{"num_attention_heads": 2, "head_dim": 32, "norm_eps": 1e-06, "positions": "rope", "tie_word_embeddings": "early", "init": "normal", "init_std_o": 0.0, "init_std_down": 0.0, "learning_rate": 0.00913, "beta1": 0.9, "weight_decay": 0.039, "lr_head": 0.0139, "final_lr_fraction": 0.0, "max_seq_len": 768, "max_steps": 5598}
Each number is 500 + 50 x the weight over its row's rms, rounded and kept within 0 to 999. Layers, rows and columns count from 0. Numbers have three digits each. The size before them is the row's rms in percent of the matrix's.

# layer 10 MLP up, 320x64, rms 0.278, rows 166-272, columns 0-63
091:496572586524531425517501560534551468482497514486450542534390537572552497462490546461555465564536461515530526503424540528484509540493448423427423576381462499517543456490470577427488449592559443
098:516563572460523499565573483469508511435523437430526477604500562477570480452528539527416483460487464432530555528548591494528546511506473529531487616489533460588500531504572489478412493638460464
119:484430432567493400480586507497508537515472434636577457447419490558501529486544526544529504509519411523504563449511478494549482475538529565479563465584508492518463630446494530500393451481495494
111:623502443421549400558508506519515451501498525507622453454530481524554504431547489531567549462399499506499438388494481482464539505539455515487513431584504587511534474495520520483532447505387458
131:543420508496445432431549524454528492458495491508474470555518559522517490481564512600474513492537501548482453550595436567351606583573555483472465388462515522495510477521478479480490551507576563
108:496564480504432459574489547556434456578429478555570522445417517434437442557518522490486552498499452496560496481406474515449513645460464543471398488471546434498560486516508536570503407482500483
037:424509462523530519472467507486489456498445593492494541590418579458579523465488525543505520373572525499491466526512535642541548521513544521529350486506512491492497489558472567521570513470412515
108:503601538496505570477533559493475437448502474527523456561610631509512487571549529485443515516544539592551556493488508511507590528490511609376501442529498539513541587510521509461477458436522556
121:436598518516475519587526515549479554460471576538456514480452514489432496542506590510578590432493473372370586451470528439562493498510458499486487527537505466533455509508375482468458486510482469
114:458513458419454403497596551480443511501506455468544532521514564520455527440455532553504503431477499429531531449401490456502552491470450476477373504560426529451547556539525403476412415485534445
064:414510446449496497549465514481496514529423546544554442463500518418607573449540543583510493502553495463411455535534480502512532359598470463562513528515461508546450438417539438451482470470564458
096:559484409529550494469498491511458560542492649482409562408553476543593485543542481512479406480465464555520527569480567462493542523515540447468529437533518468510548569559464408529545551433463522
115:409478448443473557586496530465554517506528424527470477634483429561529493585551521542538569493461388580478492495492547508591454483420506462622556490449524500486490533488528473440489465499482456
098:492481414421504412502560501450483488468563461509533515546510578592476539474576501512586497474496502499468488511433480404510545453536372475452503468507416573515564475527539395461568520541474404
111:551541443555440508465490518477471561533456537524522548537481582417475536549526506571454515562513490512529510529544489522495457471434456400487422546633594429587572547539531512493538485618459531
117:531414517524404465555491573500385582428562496475440435530506486422509544550507447574453533462524408458516569472546546456535507498489428508424482525513467516532547482518480588480444471606544548
094:505466433460411464482568511414473451426516522484466405460447591436450495487491579491556550506434546529513435506421459482479569505433464514441480433510452587579517448551512566483500416428502536
084:537577468533413445517429470507525500468451495523491475518505545512523538473494454528381585464588452550491633542491453592590488496506537498573480499566482512443420566467467534516447395469457489
110:494410516518506441492446502457469485450453516512411466529542414411556521540546529588513560436539459468452513504564489480534533485494495543500366580559514482571562577466545563505539475590492599
116:445462484483531526525490472541465476528470435448601500449474556474540440466478485478413529469539510406516476376525531435556480574470540480447551509507480604523501421460621409498424422491523514
108:551544517502501413466489569468500475460444541534578539422548500556480629552511499603429559495511501472503409546527523460556402513512526586489497452526535618527475489579500564481530459570490526
142:539616432420482584589504504538477509531415453474614535452530441516473481495507551522486575502531474513438525408505499449462506579387438500577492518419582433499524516542484503532489452487549496
111:476475483592430509515494512544461560454564472508449530489546535563548516523570488553514540477448493483496474432450498454473455454410537489548483392594501461382516377443425549516527531417531561
090:552518526520498597505475514498466445593520467477482507401503588527432497530587475470532462491489386496568553341494501518421463501512560596585514467499487498461501552506545532440478524459537567
105:493445623441426529491500568480478491543536439504495469568537522535501500620489452563466405547564502493499538511529456443531414498509543445516495535477454515378572527577470450501457382489548489
120:433461487529539492473593534504460414397524527485471503484486597425538524453432532534557439451569432419548558480498541484515493421530543479473437459578415510436401552527426505528482477432494488
034:524507578440491660537450429526502431502492486529500531495459521461457528589476498531614549473484469499497417444520627521500522548511513444514615481537494408518498575423459458484505533504528509
067:506551467490501512406541530502450553505600457439523459432537445465461520517583497472570564463480552520513487422525508484610491477566493520495431487524511493502505452567574343510403440468479426
066:570544468532393475504659474512558417520526421536466452457508499617539562518586484486487407485436499530459511563537490503437502443483577481452487503569535405486501500457491453526530490513456475
084:434503401509508493461492543578519537480498470478475594465526494433423516414504522533487531517573474542447439491491395525597444534535506480467427459388526584521502516447432493474546547621477459
116:504400483451537472469500455457538538503435509500427463520369542599409550481531517470392547437566466535492428540450434538535489540434563429512505502507548510472511498391460534517522505560519573
089:510473518531484473504500464436575542491496525426367560460541470540420425493454490583575449491488482543445471467482435404500537494572533460539543420460412552553462559497445413552514525504416519
112:473474608483426494464566557499488480383523508535489515477425499430466524529589460505549608479512485521456488578484442482540503440521503404516517424552576552490463483473493440538479559582472616
107:468473512441511548481523449510539616526490411521422506504503561481492505491599538458469544391601488432371467526508498505532465460489449457459442517558558417437497454451461561503488496580455557
091:592501454383534473446445542489500608541509531539516455484462468485497354428496548419576468437499523593572558514519500521548449452511569445490448514548481459566514467488499445461481568482472538
099:560369478476502436510553405522481498425504509481636470529528433497454469525466587496448506496504494389458484487499493533527577408494439484502483465452522408485533525540562431496519550522396500
104:549461504392501473545537425482437577536454455487556467520535432468468553495513468511474580428473463513449480516495544490605512531421416515451549545476448534659509533500504548451514431536421534
117:575505502449477457538530523428483490521486523443475550443516486574455493549542517571384400528504487509520471541619521502498445503487591516441463480522518484502362557475546476511413428566559422
071:432501568512502457546607525514549478442444550533514423550567444449490528583622454558464491473526500474533511580576542478451513538524562499480461542509402435406498472484460518485445457446419556
103:485526491580552500512484531535477481442582565573597503624467591485551450480475508519428518512486472545408626524595473546500465589524529532562487496543490523492526463483451457465493432591462485
094:556465425499505546530562543531511582473512547476516475480508452476565542543496567418561443475504433397557442476496522490503594505449530428560501433501602482505477436438517634424524501431504541
062:510589525474387565518503472467563525589580485488509549463484463492452522491514540459478476532458529488529463563523325486498392494487490517447426524515530498435585439449572413491471529478511448
092:454489579621517542399533534586543473458587518500508529465523461518529526510545469558450431482468490538528490527478481483441452443468438543513411509508551402475478576476342440480484529468471458
090:468489482547409468553541448530521455515490515524486366604468532462478471485485439480578556471512421448548513560462453533370539519408461531486411472461549546559453534440429516503540461549477487
100:509454537616423515329530431539514556488554497500478589531515536546595524494496438548464476520560490618531461422510493451426549539506511509472506458519597495498479502553530512445543528494502547
138:451553485470529462469541520508428463489561503497483400408431459462547466555523494533461538564553399432319549473517436542540493489435493408555494527449560506475514455483517463494558458487527467
103:533507530519501508417471482461535515447469375410422559522378521457479508475471491508544541585553436507512424330534416580503462480483497477491500461537446521491466477526507484470493495476512406
109:412556506567533517446632540468459543499635442475464602421480520521547389467467502476500530570515466457537460507435470564515547447453478505456496480446527509476481496484504562451513512594431539
142:495559593476471411530483584561542535508537477580648452474498543481490505515499522594469464499556421488454494478488493471554501457611482510472544535507509452442549377497490468512455493547454395
100:522579448358537461534497541422551540500428556597438488435527479492443503427434460524500552596470453441569485596454460501580507506535482469500489452525443516454522446494446469513527527581463530
112:511533540494540580492518536545538416421547490485504434544515484561425473550456477577539624546495448442577652536491420499521518499495510501490477419533527535584460582494498560421537502486524481
098:506494497464499575450491599524519635438534580545448398542505499559421485464584526558471492518541471541545448590436523529494542485517545416550398538515536501419507545533524477454478506550441518
085:602443532452509408481523538437491531468436517532483538432452545532541528448536513478489490512363448450526466561523501468492457393461471515482449593488559452358596536476471540486484512457510524
087:555417415514458559480533444486453573436457411453543444486498408490513505543564452559495554498492476483527579552453512394535513498440534434375505488428473567503476413442554503490458464492504457
078:453512540482513459467499480543525569511452503428502499532520427557442442545413544453541499436532489597477603479493526480423516410516508549540461606500427452525514580357472498516441474449451535
133:436489475405511481481448444478527444502562584539392510470510410487411521453551436548498527603435415515475501553455583516523534535515474518444468607552435498540535479490462525407471466479552482
084:491564530485443519507457618520484540429467490459497515564503483453468383506566511517488583592550577553551498539463468474460500525464468504488509517439588535525491569393584507532545436542402432
108:520544527550491531474487443458532473509539593534445519533456596514555520486543489638518498516507456455478492573472504464442519574409538569520599517537441433542554475383523474479524457386533488
093:499517453491493459561506370452522507490516544581515522551481551579470521465472456560339475454499543470507406493522508572466525486425508450493472611613416473497458455512534518519518459479497560
043:458477373494489501558512505550500404506442562496616472518483489561452512557531526511453475478593492501404483493492483515526518509536481498565502522497378500469484447423612426501546386551495450
061:385493464509504551534455503469634623500587539481461465459443533498502550501465435516475522492503431515555502441454538526415582464574512473561490544546527499435508493513458539584578444479416526
091:491402456373517653506442447524535537502501439528483588483463479517456551494472473529576444510551470539498477467527501526536518542548408433465556532532610563498481494470497562520524540524463596
138:481444450532539390463488504498429491478517631587430516578573377466438429494514510519524539460526453538574537384431460533515507546473490501508535489451550442510511560510486508517509412534472541
100:431514476416518525428442548512422544457479445509493526557469617436449474482516650452483570486539484414476459526585469499533543506460576511427503462508545480543556485562537541536454582515480449
077:454537483404455558483374508500486474534451507495536385482440564454420449502614577610509491500468504442536536498509554528519525564508520552571593453481527551484411487455494494501549526444491470
104:484419422548522452496513504523523557503579477454431527464477489533533378478501452526506526604501456441473351523440484487534520597569520468500511565503549542540464509421530425459446506449525417
106:576477453589512521558528451500531437422492466454412518418519494525515487518471513539488515462500474427502447394427525407477581477440448534549415565464438581494497478527370554474484512517442500
106:512485447455471482531460484521483448509585451434584521449541549478491545394540546398507513519582497497534441471483449520438586566583422439553500500497580516418460477469430524515545437535399526
099:553482506414498503531415457584533520412532550472513555606496548555490566567471466453471475444502417500566463504546432594525502534506399440527554460468446521403482493419501471543523451568484469
084:436459476376432518566527477513510531512492513482498435566459483433402560472427528513433412456543515519479479471482488527540483424549455595498536519496426416520561583505464457457418501419432462
115:495488483493533498496491500434483457451540482588406528480507469575479438677494467541568417515542485455483518542515573439629602502504473452540466468567502456506555507528469514460478546493433443
092:351506464400506480487479548452466459532530496540502496441535553548450572552473583563453440486477548495500484533501450532524524473624440601518470562384509452546475530436469452508555485479495462
107:514441605482387525515447525454491483412510439577558578534537499479533511509657442560396457553440460493522456531491518535524506493591461461496511555505470499519602538541465515472517447535491481
088:499481463529474511416475522499471458509481502542525451486530520477507589536544479500563515532564466456417442535422426492447506557443528476560477425438541565522573503387500410519574517609443615
093:547509470489508430431519550485519410454506511499551509591592536484531589522477533492611571458478457521604447468527514486541396509447450458549507601485458497522408510435501438514426489444554503
073:430495432486436529414488512550507453442601458487520559538522445539518542583470433529495479492522544534561491500474525408544630510492463532526517509523520539560621470399525477431541405534504453
083:455590545505580516449496553466505524524503526417584590487393412464514486500454456561469453470494422550527465502454432544455518591569535412631470493481454469502525533483464518447477514517564529
116:414544557532528517490479570583440468468486495527487390497537515571505539627543442464508527543561433528498556431494491508525649504517515497442560466517507497573537496448381518492536489463441463
086:536566505526550544562604660483426514498537472456521532516496525531495560529435438501516474477472498548522504537512427427583528581474532526456540410505418462490499471472424519506366518486455462
074:455455498592502563530589461552502486495503508531550588532522475471535581443540612523564532477610503546448484452524519361439534515506503528473442466505409509426513508512487533507382467527538529
113:582436465504482546538525558505542434508508553487513497505597611347469493518531533522505553499495447476459531444499622541481461457453512499485540518507418407522542471469522378528469424526458496
103:571472429450447488529510508502506578460379325524535600443488467519494510468496508526516500526469470557494582498557431418557499526468558542488517538392583496540440491525484499480479456432511494
095:402499511456510427534535504487477510510497594538493476513453579538505579512535417517470539434562481536572432526443488455584536471482494489591556470509462601593508467562506486549515647509526556
091:520474459493447523450515522412583482494518598527427407546476508526453488520476416572551529525525463475512563637467430493558463481560560466437483544465465497455526490469522489385568599510462525
098:435538409444512507459573559578497413522554502432525532521449501547482507436522532502477597468583494553535448516552473542427552584491505500501514495468410503494574492524507493512573348427477453
076:550427569418480521470501425584392504532513514503634430413504532536534472450544574438484531475554531509542559523592540551588461510488457518446473562457470523472512459532524517459524424547499556
124:381481546338502544563531518537604500454531409533456468560483523476517561551414509496513498431530493479492455469539459411474481493434478468544431549517579487430480564480451485548467471494533456
133:620417511437457392503506500456452437489506501473467467436447502502459550463490487528491422523476412564462490466446568531517531409422516463527473540579569514503442442568457526503476596503436419
101:469391374455493537446520527487584595459489502523445511540503464495494505531447533478512401474508459420496596496485448512446572554498538514484532484560481505415450480473459512432393411538525424
082:473524615560510487476454530458485548433472500434552509416490638534503481506457589477540529526543494462503433503477435380514449557524444431498458509526396599474430416500506464482518486522497486
106:474487521534433400424540479565543452461483607567528586537525559425527558418471505493553531561562482499549485467497557510535528532433567483407486475625489508545501579529512468466557514505579518
098:459496469412517488421472515448536580505490483493444445463437526459378502493436381471518466480514429509495537498467457497486555492458490405438556475472508507592553500600558430480381463522448482
117:502514509560400502510511467457452448510544564517557474566616490537419503592530531538470424622535476535521610560542533468450502492493542447444479475507438504511583509468425456529602516530526539
069:562552456546537493377468423438469496605461532523483453564460543488512573505472522604468543477513488503433500446425520478524450487425528433537600490430459497469417499532497474421444531554539569
039:554608655524410515491491588521534537423500507473485465501530482528458500507607581543534431498536487476494471494522470515463530573551494606509422490517399533570556519434460536528515544516536496
107:484577483482496520455499448502507488400447540624445570458536502514481535481497591641539467501526448544510386433489554503438531484538477507573551465495447517585564455556500572488555519525543463
086:494556543502525487501478575486478490509565516464544563546492482510474497508460510488475351633510495452446410457651517537432417536486488497513444532532399418496553480457532542530469555513461511
096:478387512498496509392478500477495541494499477557422487548499556602580525463510551582446502464560524494452561578398487502517521533399481449506532591535534501533413413455493517488522498600470478
100:504460414378459476555457494506445544504440462520454542519494433569498509522429550557515507514571501457506577503518458600461543551505447601652491457531468434473521470468517489463425425461513494
097:463544479504558545459443456527482542432463540567506498491474448559559532615520440457487488495509427544452570501492370553577485570526551543517475465618433555495531550502382472477479437515525484
104:441498485499424484401465570524489494422547525501495455523426550514537463599518548498442497542518493545561522544519517414425575509501502561501468578571445428500463513533443491466391616520563568
106:509512555501619513386560465516401590518401496563465556549526479441526512563434461431462502486551464431468498427515413518564536560460534453464524475565503505467484490487463502396513479447482552
115:527575470395433567445488429477469539424520449414491575510519538482508476432510385481533525555469457477452420465546477425608487472565488500534405493453470438417555497494478482478488451491562485
081:506526529475362518550478543544532348524494464618513537519448511482457524521484513471558426500469428440500492433500479503502439472411478582516530580460554397482443513549492491436494452504550468
119:507419445411627398504565529508484418528563425532512489510489527484468524448410526538468524500511460511557513538581448412574532485502491502504464530494464413554566453552472509472446555534598551
060:540490494435525531437537421545478414492459349509494534468431497516531496509445616505509530418442512525416373436488496456514499498462483521503511444486497496555551597493463446511508589551530559
048:437537489444521502530442442583439484516475509537504457484421543548415502493620524444509487460489495543333495530504453537558481543469545496518534516479578497370420543513429533463527471475438485
# layer 10 MLP down (transposed), 320x64, rms 0.0548, rows 166-272, columns 0-63
091:447624560443621510448444479502597621510540549490453485466474463580491478478462461430494423489566527544467539500474511481514569414534539477495501553519540426504556500501494447464424518473585528
097:506501498536454504480492595466528500491492497464379433450509443493408569518574535432545410443442464480544497537559480569417469496504530465617553537587399470540570524509520499537489554476551462
119:536580491569538510490486625447415532505465466548554543515538557401477512501516506500518558572467537492619492476461546492517574559517487515522558563476463555420493505496561592561389473449451468
136:454527537557492510424545464388497472469542430511465564506478591469513500558520493466439489509640478479497559600496547493516506473476530491486510507485454449523441573513592476506368574517599547
123:462636480583476553566448483545528587485479605456497489490518501555469435559532481379523481510485545528461575461470552501494442516442534550428527571468505491519406491457464545524479524448408441
102:441430601521449562498553500519443499524495506514471542493474576405439440505455502522465494507489434457602488471379497400490544596479474504499508477510535608473510453525494394551465427433511470
032:453487543505479371520445456417537485569480475525423500432591466443490514504524447509527497471478566496473534516552634465506497469380531544387511538534482434443546578467541522519435502515457468
107:592433506504497439461550455458499542568564571440501549514392408453556527438469499574508438511502423422482451503497506468464402492482426431591501505486524455487466469438525491481541595572461492
106:480408493521495564548472507515567499509467446447526449545543454559476520439550537481568532516626492518545501498509472445527586523494488478491469473526514462469480506537670499538461446427627597
132:511472507506504548421513444512589608539443517478371457528585482441577498475465478450595479511436511509449497511518545544477570517478539507379518436534554601544542454503536501521435510501580479
062:458593502497418566486504530447430516568460571508553604471508582587534476519527569550438502561418438559477454583471483474481513428568522482505570526454576437478446492414488473493551531542504480
099:474500527483433494587539518473453473401534366484493478582529591500461533519428539489447524613553439453458417432536482545491542407542529525497493462541468494507431478446503568424467459543542474
120:471406527434523450516472422508561527523478478451508463472483447515569453583563546538501478608462505517504509466531474487504400476458485479635542476396447553495499470501492574536543520524540356
120:467496455524549530521519513489519539511445477479491497502498441510467488420465501380600483526456499577476471581462524462581450475503483487445495489476454590518467480519687502540450505499641443
108:536473606581468508492540524471515399471536468503481479508557482516430503490539545391494457424526491496411501537488482527601582511513555622499560460483395503393548412566509499494494505475494501
132:557530520548410557509487499481419565598506507528504516524567510467433554459469540407562532348493465501470544522510573528537422538479574457491488595487391503482553490530485521434531575510519484
087:499559515501518470544528509414536436392523548505518525516422567522476497484522525547466442466502475474539585610556570445538584573519561471588533504516432477486497465547570467426600516412458543
077:552592481442426378519434473489564531484479558478515564535541463520415527507492603531561510480393611527406442514485450480412494482451516526485496591554499459516523475492513532527465518417497471
098:555531526566490492463442525527503498584516535580537437489584491412515509536532538406472448557445550435437548492599553489453472569527588474484499576549441514485405502452446580433547487501433508
108:592549510451488526509473466489552552571519568557392508542540442511488540522563526446496483558463552492453506463487491534411504498522548535498519494521563509584523478496390526494553536498305567
106:479529502447549614549444412490599515558506517485525518516453511485526496530444526425520427595453492568500485517472598533468567535513568515551438590519428507565506450431520431555443501507419441
140:448563443394512527503415533539505472486425532438427514431532460405535469491436488420555583547448524479526542536511476459468485545508398561516461452459498519412419510499531507490490392439572501
129:489493589447573428504565503420572442549504489460493426502466512537500497491441480470470434542490466503502551569539529513486514510611496469474533615462484538605509595554548427523412516579441441
095:548464505534519469450516473398434481518544490572552487572503562430485443455571487527555516510551449537536682520507560488513484465509461539572491493475497622421557467537551487482437519474452557
101:516575480617541489516497527455478582516578624502563564387537550445492511450589514530474506433468477533559568492458519496581536509453511560464535483507510511520456535443496539468571580542405516
118:511495475378471547426550492518476483507533480494476407489454500485504534394475456431544532464555492543483400569449443477507540492533479518438411450469406515398510500552533517448535581461448605
032:494482488452401558452420472516568517528463531557622491512504488489463535380500566523547504548543563527400531411569526658536460505472510428442472501523477459470514518480557479537489505517466468
069:475380547480463526515504401454567471519477492527486545563478487534413485386456475588523511547491440479431515584479465405536513579464476524465481610601490540545549454538539479460488516451536530
069:482438502468535467543501460471424544402489512550495578529463518454486526539369484552487545514570416443579521488543502474494493535617451530554447453457435616457464513466431541477502572489556452
081:503584498602561415497547574504518474529502428539600476526523505443501528423465518648485463504463454549547470407516502424533470431451514560529452582496493518528548499484541449460467522531440422
106:443482551491475457479493562501537509540482494460537524442515485520480509465351514486537557484576433534642456497549459495550455498558521540492456471532423444481488433570562507491498557383619462
085:482505620537584460505565497583520487446430454532557556489528535523444514513459475421487495484538511503467442406505480472478465358587462436420531504433523529421490446504528497541488383505528518
109:593438529468541511445514521424456512510462588477470487529513502497477451485402424507613502480554458533480563479486585589535543505564531501533555510498533578487483508485564439536384572462602553
102:546491568462481378566527531399514496547473359520469449412497447520449523524509440446511431558440428461462449516600516499463519557499551567491462560503470473456540539477520513561447533448560487
091:533536397464533537443564464534465393479489504398474540480552448511550548481440489560506510500448522423475441531435481545483678538519508518526583504445523575451480513559476474495463518570475453
101:563464484580524518518431548538487618543481479443523518547475390537426592447507549509508426573557597497492473602506529479550533513462492495447478455452496547564497588447525474458585501454449468
106:497519518516599546479480553463524462480484507408498477500446524520495410508512526470535432515501468573459456586604492503455553493644623505490491484526484516532484566501642420514497516538570472
128:427542431551441533470465507470508530418496547614550490547484460471499474560552425446499536496425530525387511467500439458544468549480445471476535530486517532502495421432322551485541514468462515
077:526414442453508499451489514494516554579499474467536472414402496461583435449480501557595501439497591477413614566499574467509476450502506473602495507405550552534474458446506484462535548516512475
105:528534507409430511457504467515556530594415422494501430396507489562431504535529487549512482521496567419525446499423580491486329436581520466458505512539509441484461519513532484531508489447487455
089:590516579534523531533572576423573501409490533560534444471442461564502532500535528520511464451598453447476437507534494443587545505545516468454516432562506514587415447539473551479530426470496586
057:513500530525556463528560476470441466436486499543434397498412594520473458547399426568475547478493440496511441492534506502555593545535541559497456528523492483571474484466407524439509517592512624
093:517538468428469488604479490362476531564497496464492527583509491498526446456426545493503517549622469497528524524484492478565606514544578519456605480522528532480488503474622506546523473582569526
076:567492489547554493507513456519527461507516557598451487529484509528573495514493518487504391591407447498578505509496427491533448595385543504509452495408543495513375437553520468577529558460481464
101:537507484537417504532424551490505531499562480543525491550561444489521447501512558388422471522445528561540587600556543389484539546470520558479548463564520568424416502449407505473516487521545443
151:540554538441491564458564447607455488506437518443511542527459543518566477484584561496457482535548500472421548506489463656565444472488503439592478562457478517423481434487498504473540504533402455
096:586475517507551546396497525468489556461484501389474464520454477569535530442439515543444494512555500452431485460538456511466505527598551574551536488408422531453423515453482426545565416517464415
116:514509462494466414553435494413488537428388446520527498466409477470459506550544571557472458522465580375512468466531488521485531440481447500550499640562483391514549537519463463498457505481514472
147:471526567479531539468436559668496490506396549490517444530533489527473492449553541466424522531443436524489484516489557487450452503585582539462554499556568568442439503470521505547585438466422512
102:502524447614503531484475450544524482446558531442510450576522551490571528448478446506373491548566493468547580473539535474477510516554590521549573457613490489661482500488527521519475522529485473
099:515476534493512404424521466522498498432479502525469368467547475492484494504539515500467567543494494420522499488456468527516598524360467566473456503535542452482579515549650487489445512566527407
101:460426512554522555509464482554542448635489465464445502500504492478458452476507489396550500520531475548497527503546414527517476542529592487561498464537442483562461529528664491517468567443608547
083:433407483479546513490409571595520492536600541512446513507482482569466511600471518517551490527629512535490433523556551443501477547539525458538491527431460530506535542466375571460479508434558494
084:496408473535521500494518527512559460446475629509481595496475579488555522452479486510358497452484504503567582505577466493586490467482548505462479465543620451507421514544529446496565486506417455
079:563415514507471480474465451514522449492435571483410538475534439433514493457451485464531537521601570496414446503494536495519535520475563448410463486450516624433539474561588479542529477588578451
124:532504478489478461430478443417566562485433494527543524558560444459535557496470428412474525517448434448465527580487456561514375455618484573409440530503461487544488496451433496466517500438449485
097:454430438515568411563568469468526507544613516528536470463458541583411521486464498551488475525488443406513497417510558486533462417576513474562485513577463489499492462536515533449509537448641489
104:481511451474602446537578481470543504496579426500530408462489428484524548486456452513497472484443441364565438522477445519586499488416512419465549503492517520589485506500507500409465452588437498
105:536523518501458449603454544509510438504498539415475424514485490454496687468488526460548507537569494509491507482460527485532562500565447535560567461508549531428515424519440361531506509446459477
041:461554533510490506497524538480515528590482568529432621512519434626457474532450504538580367493422453571499460486505507482491541491514479447464580478508540551444486473447481519484496619481456414
058:507569512528517531532551524525574572512508525455474491414511562530531497601527522445507506502511457500418508492521437542527502452557475393411465446527597563536394584537499420495573460466605522
097:633449480473474498482455471438490484485519474517597540423478497565563523444543517552500422571517496502498606554543535554542403552459453455432544532590534427583475470461499492592520524468476512
144:453550457483473462530419519517546507378510618516461493549510416460455473608522475486439461521511503425559476504505557567479401597491407460477597463450481537476468577547500438506489500503489480
086:577522506457516528462479531459480440525520449517533508537552500424515522457515585496535497457611428423539477464514474570454571476512522526484471454557470438551676510524536558458504631521557508
079:475518533427462493502510456402451570531508524541524499572513477498557579456491486448526479534640413403543566502495456546565484463509542488518480492439538529549412514573457445456400586540548511
110:570512428581483440508459508493519529533537541503501453438500437532482470499500467459532631520459499511451427383535465413508427564508426518584470592549524479499466507421494479430416524422555474
105:520523534592491511454493563453625521557466517512462445596491559511539491461487534430580517514488502535585528539470517529503491501497514520454531503565391585450401594528472436568556428504418507
098:522614515555624463500453418434571467525462548575479562564534451546485489489494472552486402584452526347526444544502505492524486530510483494454468470585442442500450538532549517485506543488502518
100:551506549460538366418479428435543531494549518460511538537556535513495563531515477538458511498468481431410520447605490496496485581478440571407509570554529452492540458538607461522412484505446515
079:493485485470515515505514387477514513497489445465466491542463483462396475453408532465520496571534598525465401622498565566534524551469521494428508476408501465535437549565584483582477501427569490
120:479549452617438536458491580615505502541469536459534483508543509518472537452512504482498532497400539581497474433449527558373445564485546562491552514390459543515476464474439536493516396475467515
093:443532500551543533434470452522519525527413443525552480526448461474587559490491446478515442477487552493460456629484498588482496567436542480456536469395417471597385486529504502518460534595481521
097:493486453551450485540555528518504506509532545481442502474547480521366484400395568465540482461558549461551463448389485466477509484508496494589374473493470543476511532497572464482574511545565604
078:471452490528482485442538579479526456526504549591574448514463495433497503463441591608508526387530433542537528487553468549431476400536533580541525502490431563586472464584464476492564482446505477
098:407475473450491509455522541549458557429444391546524504591543509549496484541503580429520495432449595410446485522587466513513508606500449540514510504576575519520499529422505472424463452460509451
070:486480453505529515567539558476521549547469468505490501430517529583531474408496514486554507522467558451471537445557576539515531501504568455512438505530427559443426521675361488444461536518537534
074:549512433513541563479470525485535419480445525399563464523480527402496520485461568520484581578441566520520529480504479504490498480535445446565431398446526535448593500513577462556477471507625572
114:443523436410550466514534493458483460531490431484484621490471383504498628442522541597577489469452484522441426588519445467487463511561459498557502519546490450515464527564467528498405450488528535
081:529430450537434454488392417465507558487425523593452536428496492564489475505499525541479532512545555481461488458453478492452444448504500422476439599486548519556495446484522561466658454556552518
076:474493596500408504478495417502522500423501545432535552472492500515420660526504488452499469492451537503420476558476445401576546488528468470513490503455519490530486516441574505431482606555554581
122:476529566433467512515439502529435593479502471500538515539382428631478466479436492520492506522517475464536387479596454455511525475510504519496392495487555596475491500568442572452503564479558450
114:539532494480532503468447578587493548516473468464458584520625479495595502483479552466480456537610583580584546536577496533534422498479474566526551467500502604490434523462533550496447492428487533
089:476417443512458458423461531499520606491363544506406462583472529527472492460563481486551579460527469584579517531496489500547475493532502569572510469447518521497486423438538495483528447474628471
089:399500512547510433514609407436442468480546450417561527379488504531548494556479564434550499473633520542466570448489535483491490460450506497561479489509472473397510502538537544559442486478488478
094:463547522577464503482563435437496526601524522479506551581489400584546514434430478525423413473522511527464472492571594557438481591494491415452526503532444493446486573437487422479455508470524489
068:498476517457546526421531489473651495486534510489439519505384449432531499486477491524599485496469446565448528481455426463472548537518557539537525471418534545660423487511530528560523503521561506
139:558533517497525492545506519560578526508441326489562546487552497496524504565532491403430429526529483493490460556493527519538425385472463495496533458523602514505486500449581516619470531463510549
156:503448440562551545530489481459450614494519542430506533568440521434450488452554414449487495573408548491463406506473476448493523470394537548575463473509474481472428549511456539511481620528461454
100:518496559523524541519495546490446526426397525464522595547505473550576525480544532602518499521582493516546490454447534491512453505484486451553519537466531485672594489538514443494452600481570568
075:575545527505516530448424470554499533596447503412449496485468508526383562551500540473575468507605598544472464449482543404527506517590505483556485568491448499578454477514561431510542450534542510
097:487480522488468460430458498543462537431478557507484581438477587475561532428543507564540411563567525508439496406539560484406553519442558496492440434524543495513493599519567468484574530513611486
105:504470491574539607516472449478497507483450509481540481456496381439332599463527438502506446509492569512407539552472495522560463523520499429489500598488483504599527461475544473541469486546556469
118:540503488466574512455463597535492523468463457532426527423456516481579475464486457480449594382475567493436367530441465487555497522484453540603541514535581481487452492484508516488385514467452493
067:489578527442514511379556500541482432468462497461505479475510468511474470460407478491460507457414511426573550393620486466484571555472453484567556414492418503416445466446517489525552538514529465
031:482612502499419468527396507512500540553465512438432510497476404483532420525419499453452537451475586510462495544607516484529402527485462534509459575491484546542455414432523524421492482484420449
107:498580469441533561445554500489486405472548600584543614458523524498402520518527474380518466543438416494481471528492495490537452471542523448474544467517456508516570492416538573484505479404565508
085:533451454517462466510502436500546456499467454572479462450623478575553484521540554547430583343508469571546581553427508509527547488562526494474515489508539584539515447511524493479528399428504524
100:558539475564610516539553522551506430529522499448437467457559522486440455551473573431571514522442564530601462457593586428506524522506519539539532481475439426485539532545560506517433484524613493
094:478440485454565439526449531483491488630443531453438533514424498435478477490466503524585545559532534548565444436527462502546481566536528508524503487432409505486443532458630465552456490420603507
093:491529498436508535480532408462525476552517513490401582568518454483389579481520448521526571525435545502483458482549489451532424466394463553450446433454536412597424461533500520466545505439457513
130:504564624630563547492444478472462509549538520479545527541565446495525461520504420498474471600487457503508527580509429516499466455449553494523574397575584520485542481470503528486539474488385458
099:440512552429499476548486410520594534520492515487438565521537469577504494456504464527542453635498546521566360556528514597482420476492445420524534491534491447504458561500454487546543541545533559
116:504489461480548527428422437487534518505475544453441457604576467580486433451489508549431515601487501500574367510633448459579445490562511541514546443487437506506510515463464493527487502538555477
081:430432483444432631450511507573442510527545483540517507564485512503549439465462551435482476541527530460452424451524566517504448471410517464567467534490562529460456440516469556429389453445449575
109:593485506512497488511487536472516447547422501440596534473424504433479518426474512456504559465541429466494513588527481520541439508479526539454546495495516456458490549491607489460452480463685605
062:542514463479519585467513409490517428573488529577505508467493452538572479480495505518487460506452517465409486502489498509480502488485502512464609408549554541449480572384511460538310559494478467
045:521481493482444483529521573420509526531577517481442588517568472481466572447453537565495519464520448438575433481520479405524511464462566514532485448487539412526425533611555561450397439476548558